From a checkpoint of a small transformer trained on Wikipedia.
Size: 10 layers, width 448.
Architecture: LayerNorm before each block, learned positions, tied embeddings, capped logits.
Training: a variant of Adam for these matrices, 1065M tokens, 8126 steps.
Each number is 200 + 40 x the weight over the matrix's rms, rounded and kept within 0 to 999. Layers, rows and columns count from 0.

# layer 7 MLP up, 1792x448, rms 0.0516, rows 1517-1574, columns 56-111
160,216,213,163,273,205,255,170,156,175,194,227,141,186,210,240,243,220,209,181,147,189,266,206,180,166,203,234,216,244,161,196,240,154,230,187,284,304,188,194,158,243,170,111,124,192,201,245,221,222,208,203,111,189,145,308
132,197,171,188,170,288,196,271,251,250,122,180,178,146,168,194,190,157,172,254,167,161,165,210,219,201,208,185,195,199,188,198,196,175,215,216,218,280,198,160,248,178,176,183,287,165,233,198,205,226,179,156,207,200,173,188
153,142,190,196,144,213,230,223,245,176,189,207,267,182,165,87,172,180,204,253,169,185,235,155,215,102,230,239,159,243,201,194,227,190,252,194,268,238,149,236,220,190,156,148,202,260,226,177,202,162,224,147,164,168,135,176
179,126,220,171,178,168,289,200,273,189,194,174,93,177,182,212,133,175,167,212,213,219,225,206,175,249,235,204,227,174,190,198,155,212,143,214,237,147,179,107,176,209,210,181,143,221,200,214,168,95,157,187,189,104,183,203
235,201,155,206,192,203,225,133,291,160,245,153,119,162,220,213,214,229,166,216,176,196,185,178,100,244,153,230,211,211,202,220,191,155,124,224,192,210,184,167,191,258,233,149,212,245,216,221,296,186,234,252,152,199,228,179
181,208,204,194,250,175,139,158,185,195,245,161,193,255,231,206,254,229,187,188,193,218,176,236,83,161,229,214,169,212,161,263,178,130,204,261,182,228,258,175,170,209,186,234,277,245,239,190,244,171,308,188,78,175,133,76
197,193,120,194,232,204,155,146,180,230,169,150,265,127,194,221,140,165,180,195,200,205,236,188,136,236,220,160,219,182,126,245,155,174,95,202,179,236,193,219,238,168,212,208,172,248,138,252,236,152,182,177,209,163,252,200
191,217,203,149,213,227,171,193,201,175,187,240,187,94,224,206,207,146,189,248,200,182,191,181,145,233,208,227,158,172,196,211,186,253,191,183,194,217,144,209,176,264,206,180,226,178,145,250,210,257,161,175,182,143,198,127
236,167,232,172,251,147,269,101,232,248,199,209,132,203,165,231,214,226,189,262,181,244,191,190,249,185,181,188,199,183,148,193,182,249,178,170,162,197,209,165,188,222,136,255,178,210,139,207,227,149,243,213,202,240,230,180
190,216,193,214,194,165,238,191,252,244,162,148,184,177,210,147,206,250,245,166,115,206,236,169,264,129,137,245,195,189,134,218,189,166,202,124,211,234,186,134,212,260,218,199,165,246,195,214,240,228,215,137,160,93,231,207
233,196,238,211,198,221,217,197,160,206,177,268,174,160,191,199,139,162,156,231,199,159,154,219,143,272,177,192,191,209,194,221,164,245,234,236,266,199,238,203,190,202,228,211,229,195,145,174,176,237,189,213,167,197,188,201
144,175,216,211,176,171,253,212,180,199,202,155,222,176,141,187,282,150,138,257,191,186,268,232,193,190,180,197,189,167,136,215,233,235,202,168,186,101,225,294,235,250,177,206,271,235,204,152,203,218,120,167,145,80,271,247
210,228,183,220,187,237,158,214,224,116,238,180,177,184,157,183,196,253,150,250,222,212,235,215,127,256,191,233,194,244,185,267,238,215,241,221,129,185,192,181,211,266,161,230,180,217,232,216,225,222,143,167,160,194,184,149
242,182,209,235,137,217,310,180,221,153,242,170,196,186,215,293,141,180,223,245,243,153,182,150,170,263,235,190,136,210,170,147,198,261,242,174,201,156,155,192,201,256,263,240,180,159,204,245,174,234,229,170,151,188,156,173
202,231,246,183,225,259,203,281,119,200,212,171,210,146,196,163,169,281,245,249,205,160,307,187,199,232,168,208,203,195,128,265,180,175,240,122,222,161,132,199,192,229,249,198,180,190,205,207,263,166,179,176,184,215,227,199
161,185,244,207,145,191,223,286,228,177,129,174,219,181,182,238,181,206,25,203,225,145,190,171,143,238,241,188,202,285,143,197,188,173,151,147,152,151,164,243,226,281,228,180,307,192,248,203,272,167,203,154,157,201,227,145
167,152,204,218,263,136,237,215,243,186,210,186,218,170,149,220,231,227,221,233,159,232,164,167,171,172,221,254,155,272,147,223,252,241,198,122,205,267,224,190,233,212,253,171,188,141,151,126,223,172,218,208,175,157,207,187
141,180,226,257,210,141,234,209,185,200,197,178,203,162,246,157,282,166,300,265,183,175,195,206,165,188,234,162,178,192,192,252,250,174,207,183,224,173,216,227,175,151,169,195,226,223,247,211,157,221,253,134,166,240,164,147
158,209,215,202,166,309,186,126,206,122,189,250,232,157,171,197,207,213,206,216,253,140,179,275,169,236,265,248,213,224,277,295,172,153,119,188,196,263,145,149,128,191,236,177,181,222,272,267,216,148,187,200,154,194,179,147
160,236,290,195,223,185,228,169,264,163,179,97,158,210,159,120,214,187,214,252,182,262,212,178,231,199,167,204,167,234,172,221,216,213,271,164,240,181,154,197,270,205,242,154,244,184,134,128,258,269,162,245,175,176,161,198
161,200,241,219,187,242,232,193,259,189,163,276,217,212,147,212,222,146,167,208,191,186,179,220,211,154,200,150,183,161,223,255,203,168,150,177,172,240,176,117,240,246,216,164,107,195,136,134,187,227,187,236,136,194,186,177
194,252,119,146,256,182,227,139,169,163,217,227,201,188,220,128,199,180,189,218,180,239,222,309,263,249,219,141,232,152,214,173,179,240,234,188,246,204,208,248,206,218,92,223,184,149,222,176,202,232,158,139,157,230,258,199
185,202,233,191,145,201,248,112,264,246,202,218,192,146,165,202,271,187,236,120,159,183,204,97,188,224,209,189,137,159,180,304,258,260,192,160,183,104,154,204,239,221,219,152,171,187,197,197,168,140,271,201,137,185,181,187
227,200,162,225,152,213,205,153,171,99,123,224,298,185,237,193,209,233,186,206,215,183,226,192,236,222,136,260,227,217,163,178,302,163,178,193,157,154,191,221,212,215,227,159,210,232,201,221,226,181,172,179,201,232,155,141
241,185,283,137,172,234,208,252,236,125,159,124,214,181,151,240,209,112,121,208,207,261,181,215,197,221,233,215,211,222,128,193,207,177,196,250,240,199,199,146,226,194,187,182,185,167,178,200,273,195,202,195,169,182,204,210
189,259,192,227,197,135,216,211,184,153,209,203,244,168,214,186,229,199,177,184,207,208,206,198,211,216,176,201,223,210,204,253,196,232,130,194,218,226,184,186,200,188,126,212,195,195,125,207,184,170,192,140,175,263,129,196
245,200,195,176,202,208,244,216,202,224,192,229,190,173,239,206,203,236,166,257,221,169,218,126,227,209,226,175,177,198,144,212,173,219,148,191,165,210,212,163,213,227,216,215,181,236,266,227,239,236,230,151,178,205,203,109
220,222,168,190,217,184,210,146,225,174,215,191,130,178,174,245,236,178,179,238,207,229,264,183,199,261,229,149,231,156,260,136,218,208,124,174,202,201,147,122,224,258,231,193,178,187,158,137,175,189,217,242,155,173,164,172
193,164,223,259,248,233,187,205,168,160,158,131,231,180,169,219,236,207,216,182,231,208,174,206,187,182,225,193,278,131,210,170,222,195,228,239,225,106,214,202,125,214,171,105,204,200,174,241,193,215,127,215,185,211,208,216
177,234,155,276,161,210,157,200,256,202,190,162,153,154,216,204,214,204,213,198,206,178,238,173,196,237,238,231,233,132,191,201,259,143,189,157,209,257,166,215,248,246,221,245,248,255,202,218,159,176,224,174,178,229,288,237
249,224,175,119,202,185,220,222,209,253,168,157,173,186,201,183,238,202,182,199,236,212,154,201,273,228,193,204,266,231,168,167,259,173,201,301,163,285,198,217,192,192,176,180,189,191,115,168,118,154,169,125,165,158,182,171
132,164,178,173,196,238,281,186,231,165,138,168,138,196,184,235,204,225,222,101,213,168,126,217,187,151,229,198,178,179,186,229,260,181,170,179,151,191,166,200,119,204,338,193,146,191,214,208,226,184,196,233,176,278,181,242
198,177,185,208,238,200,242,218,212,203,215,182,130,183,282,201,242,109,194,140,166,189,230,234,199,233,215,162,165,231,134,267,235,229,118,190,219,137,245,234,187,171,225,200,227,212,195,174,233,250,209,213,188,199,108,214
206,229,228,282,186,187,201,237,140,166,125,272,148,182,143,292,231,146,194,253,204,212,199,131,196,155,232,223,195,223,264,266,245,198,188,146,134,108,219,152,206,136,232,128,233,207,254,244,136,72,330,215,170,188,244,196
227,189,242,181,219,169,164,222,237,139,224,198,198,174,191,244,116,224,207,192,162,188,180,203,219,246,203,201,223,212,206,273,221,228,206,176,181,215,99,224,275,270,205,122,180,174,144,177,280,206,167,223,175,161,199,240
93,176,214,194,150,147,223,164,218,245,219,180,161,160,180,197,188,184,238,203,147,212,201,187,107,180,183,216,148,189,173,175,189,192,164,178,185,206,177,240,245,237,142,182,181,154,159,246,244,200,294,126,194,207,145,191
174,262,205,135,200,105,206,164,226,205,221,216,182,237,237,243,166,162,205,182,205,162,216,109,199,202,210,199,255,227,203,216,159,242,118,216,159,186,198,192,221,168,266,225,201,134,207,250,194,162,204,192,153,162,167,210
244,252,159,256,220,204,284,218,217,205,232,137,193,156,236,140,202,222,186,216,163,222,264,224,166,200,230,148,195,306,244,183,201,225,184,234,180,211,127,177,235,205,215,188,251,218,171,234,155,205,199,162,160,180,163,240
193,238,178,237,217,217,156,242,199,236,175,186,198,148,198,178,202,194,211,242,205,174,188,250,149,187,264,195,268,209,163,232,225,212,256,176,196,191,203,175,214,222,200,136,236,192,179,188,213,221,289,168,214,197,187,257
187,152,199,175,281,256,243,278,168,127,165,221,285,208,116,156,192,128,248,220,207,257,217,147,198,195,186,130,231,241,115,210,206,244,203,191,172,225,172,215,283,182,223,252,168,177,233,246,231,151,187,188,137,205,215,215
188,194,258,208,165,199,274,184,193,225,238,253,199,204,157,183,274,167,243,207,228,151,84,146,154,185,127,138,214,234,233,175,212,208,205,207,208,264,250,169,183,150,181,143,219,148,222,163,192,206,252,171,187,222,214,205
268,193,175,261,196,213,221,230,260,198,165,147,198,160,224,196,177,211,180,229,218,172,265,197,141,214,209,253,194,236,173,221,258,175,272,188,227,156,177,120,195,182,245,217,155,136,186,183,220,126,218,174,185,209,231,234
187,199,189,214,247,161,191,214,208,203,160,163,201,199,143,240,136,185,136,207,177,190,191,247,183,189,176,301,166,222,182,228,264,193,236,116,204,155,182,175,249,227,203,191,211,243,192,197,178,149,182,162,164,255,188,217
189,236,159,257,215,177,246,233,231,188,199,187,198,194,154,192,214,168,208,159,191,166,203,133,159,212,143,150,168,185,215,215,210,204,151,150,241,204,205,262,142,179,233,183,250,177,187,228,238,242,159,234,196,205,262,159
225,267,208,238,181,270,134,146,214,194,194,165,203,208,171,155,269,128,154,243,240,224,229,203,211,168,254,250,223,187,198,175,160,196,187,139,210,243,164,162,171,188,236,166,214,227,201,201,159,155,190,193,168,207,263,231
125,203,155,121,163,241,178,205,190,153,175,218,141,202,183,219,256,129,54,185,250,178,162,215,95,157,215,185,229,241,179,179,170,295,217,254,210,211,185,233,239,244,227,187,124,171,207,242,259,139,219,183,150,201,161,196
262,226,182,158,154,213,209,230,178,160,126,171,215,151,219,172,242,152,187,226,168,190,186,130,220,193,140,249,262,190,199,177,261,214,203,209,149,245,144,177,236,258,173,180,203,225,91,122,184,150,243,180,138,192,202,187
210,206,216,205,181,191,281,183,165,189,87,269,255,193,147,195,248,242,175,249,138,253,211,189,184,221,151,180,206,171,199,165,191,190,240,172,213,120,193,180,259,215,244,179,158,152,150,161,226,236,208,191,185,280,170,227
186,188,182,228,217,231,235,196,161,154,191,204,241,208,185,177,208,243,201,274,257,118,217,193,235,212,215,219,208,156,213,200,155,161,267,206,195,258,139,183,203,208,215,127,187,181,206,296,319,192,233,263,179,175,212,244
233,179,243,225,244,257,239,198,173,219,215,190,154,176,231,156,131,171,262,173,257,195,196,212,198,254,132,205,202,196,209,269,213,228,254,189,237,203,232,222,180,217,260,237,241,201,237,227,189,259,178,168,201,172,148,164
107,190,169,223,226,193,186,173,255,281,265,243,222,198,204,226,190,220,196,171,230,220,269,197,141,234,203,174,169,216,244,236,251,230,230,120,188,236,140,195,187,202,169,214,196,281,118,248,207,244,195,131,199,254,172,195
253,183,204,207,175,226,260,217,127,236,205,173,296,208,178,139,244,322,200,220,360,254,200,290,214,266,223,160,201,277,237,201,201,177,198,179,240,187,186,169,211,242,221,138,170,173,256,268,190,136,163,205,180,156,217,220
203,244,184,200,193,169,224,217,265,252,243,218,220,159,287,211,179,153,239,255,201,213,132,213,188,179,229,216,187,268,165,194,198,224,209,192,199,246,162,225,243,200,204,175,143,188,245,146,251,184,212,169,223,236,203,196
179,197,227,182,153,287,252,233,180,226,287,234,241,206,91,212,152,163,223,235,224,174,173,218,95,88,231,160,228,264,163,166,224,267,267,179,180,211,247,216,255,187,161,160,199,141,194,237,260,210,175,240,169,189,205,224
150,215,160,236,225,159,242,163,206,231,153,190,192,196,174,163,214,219,115,268,229,194,278,233,177,215,144,249,190,208,217,238,119,154,89,211,254,232,172,187,192,179,225,195,194,211,181,187,222,235,212,155,208,225,186,180
274,221,211,188,213,153,166,118,199,194,165,177,228,194,194,214,196,231,173,100,202,152,156,169,228,196,218,218,160,178,200,227,220,173,194,243,207,176,176,176,213,213,188,216,290,265,218,181,237,206,237,240,203,124,191,264
324,216,221,211,117,192,197,137,137,190,144,231,210,185,163,245,213,127,209,193,167,212,143,213,158,222,228,202,227,221,216,282,170,208,180,139,145,227,109,253,241,161,237,172,179,165,101,212,103,286,211,209,139,173,265,111
217,251,141,160,204,215,174,240,261,189,135,231,136,171,186,175,223,146,62,294,270,205,171,225,234,247,225,127,292,223,204,196,188,215,203,210,195,204,198,127,225,130,230,213,240,238,215,209,142,289,213,176,197,206,184,194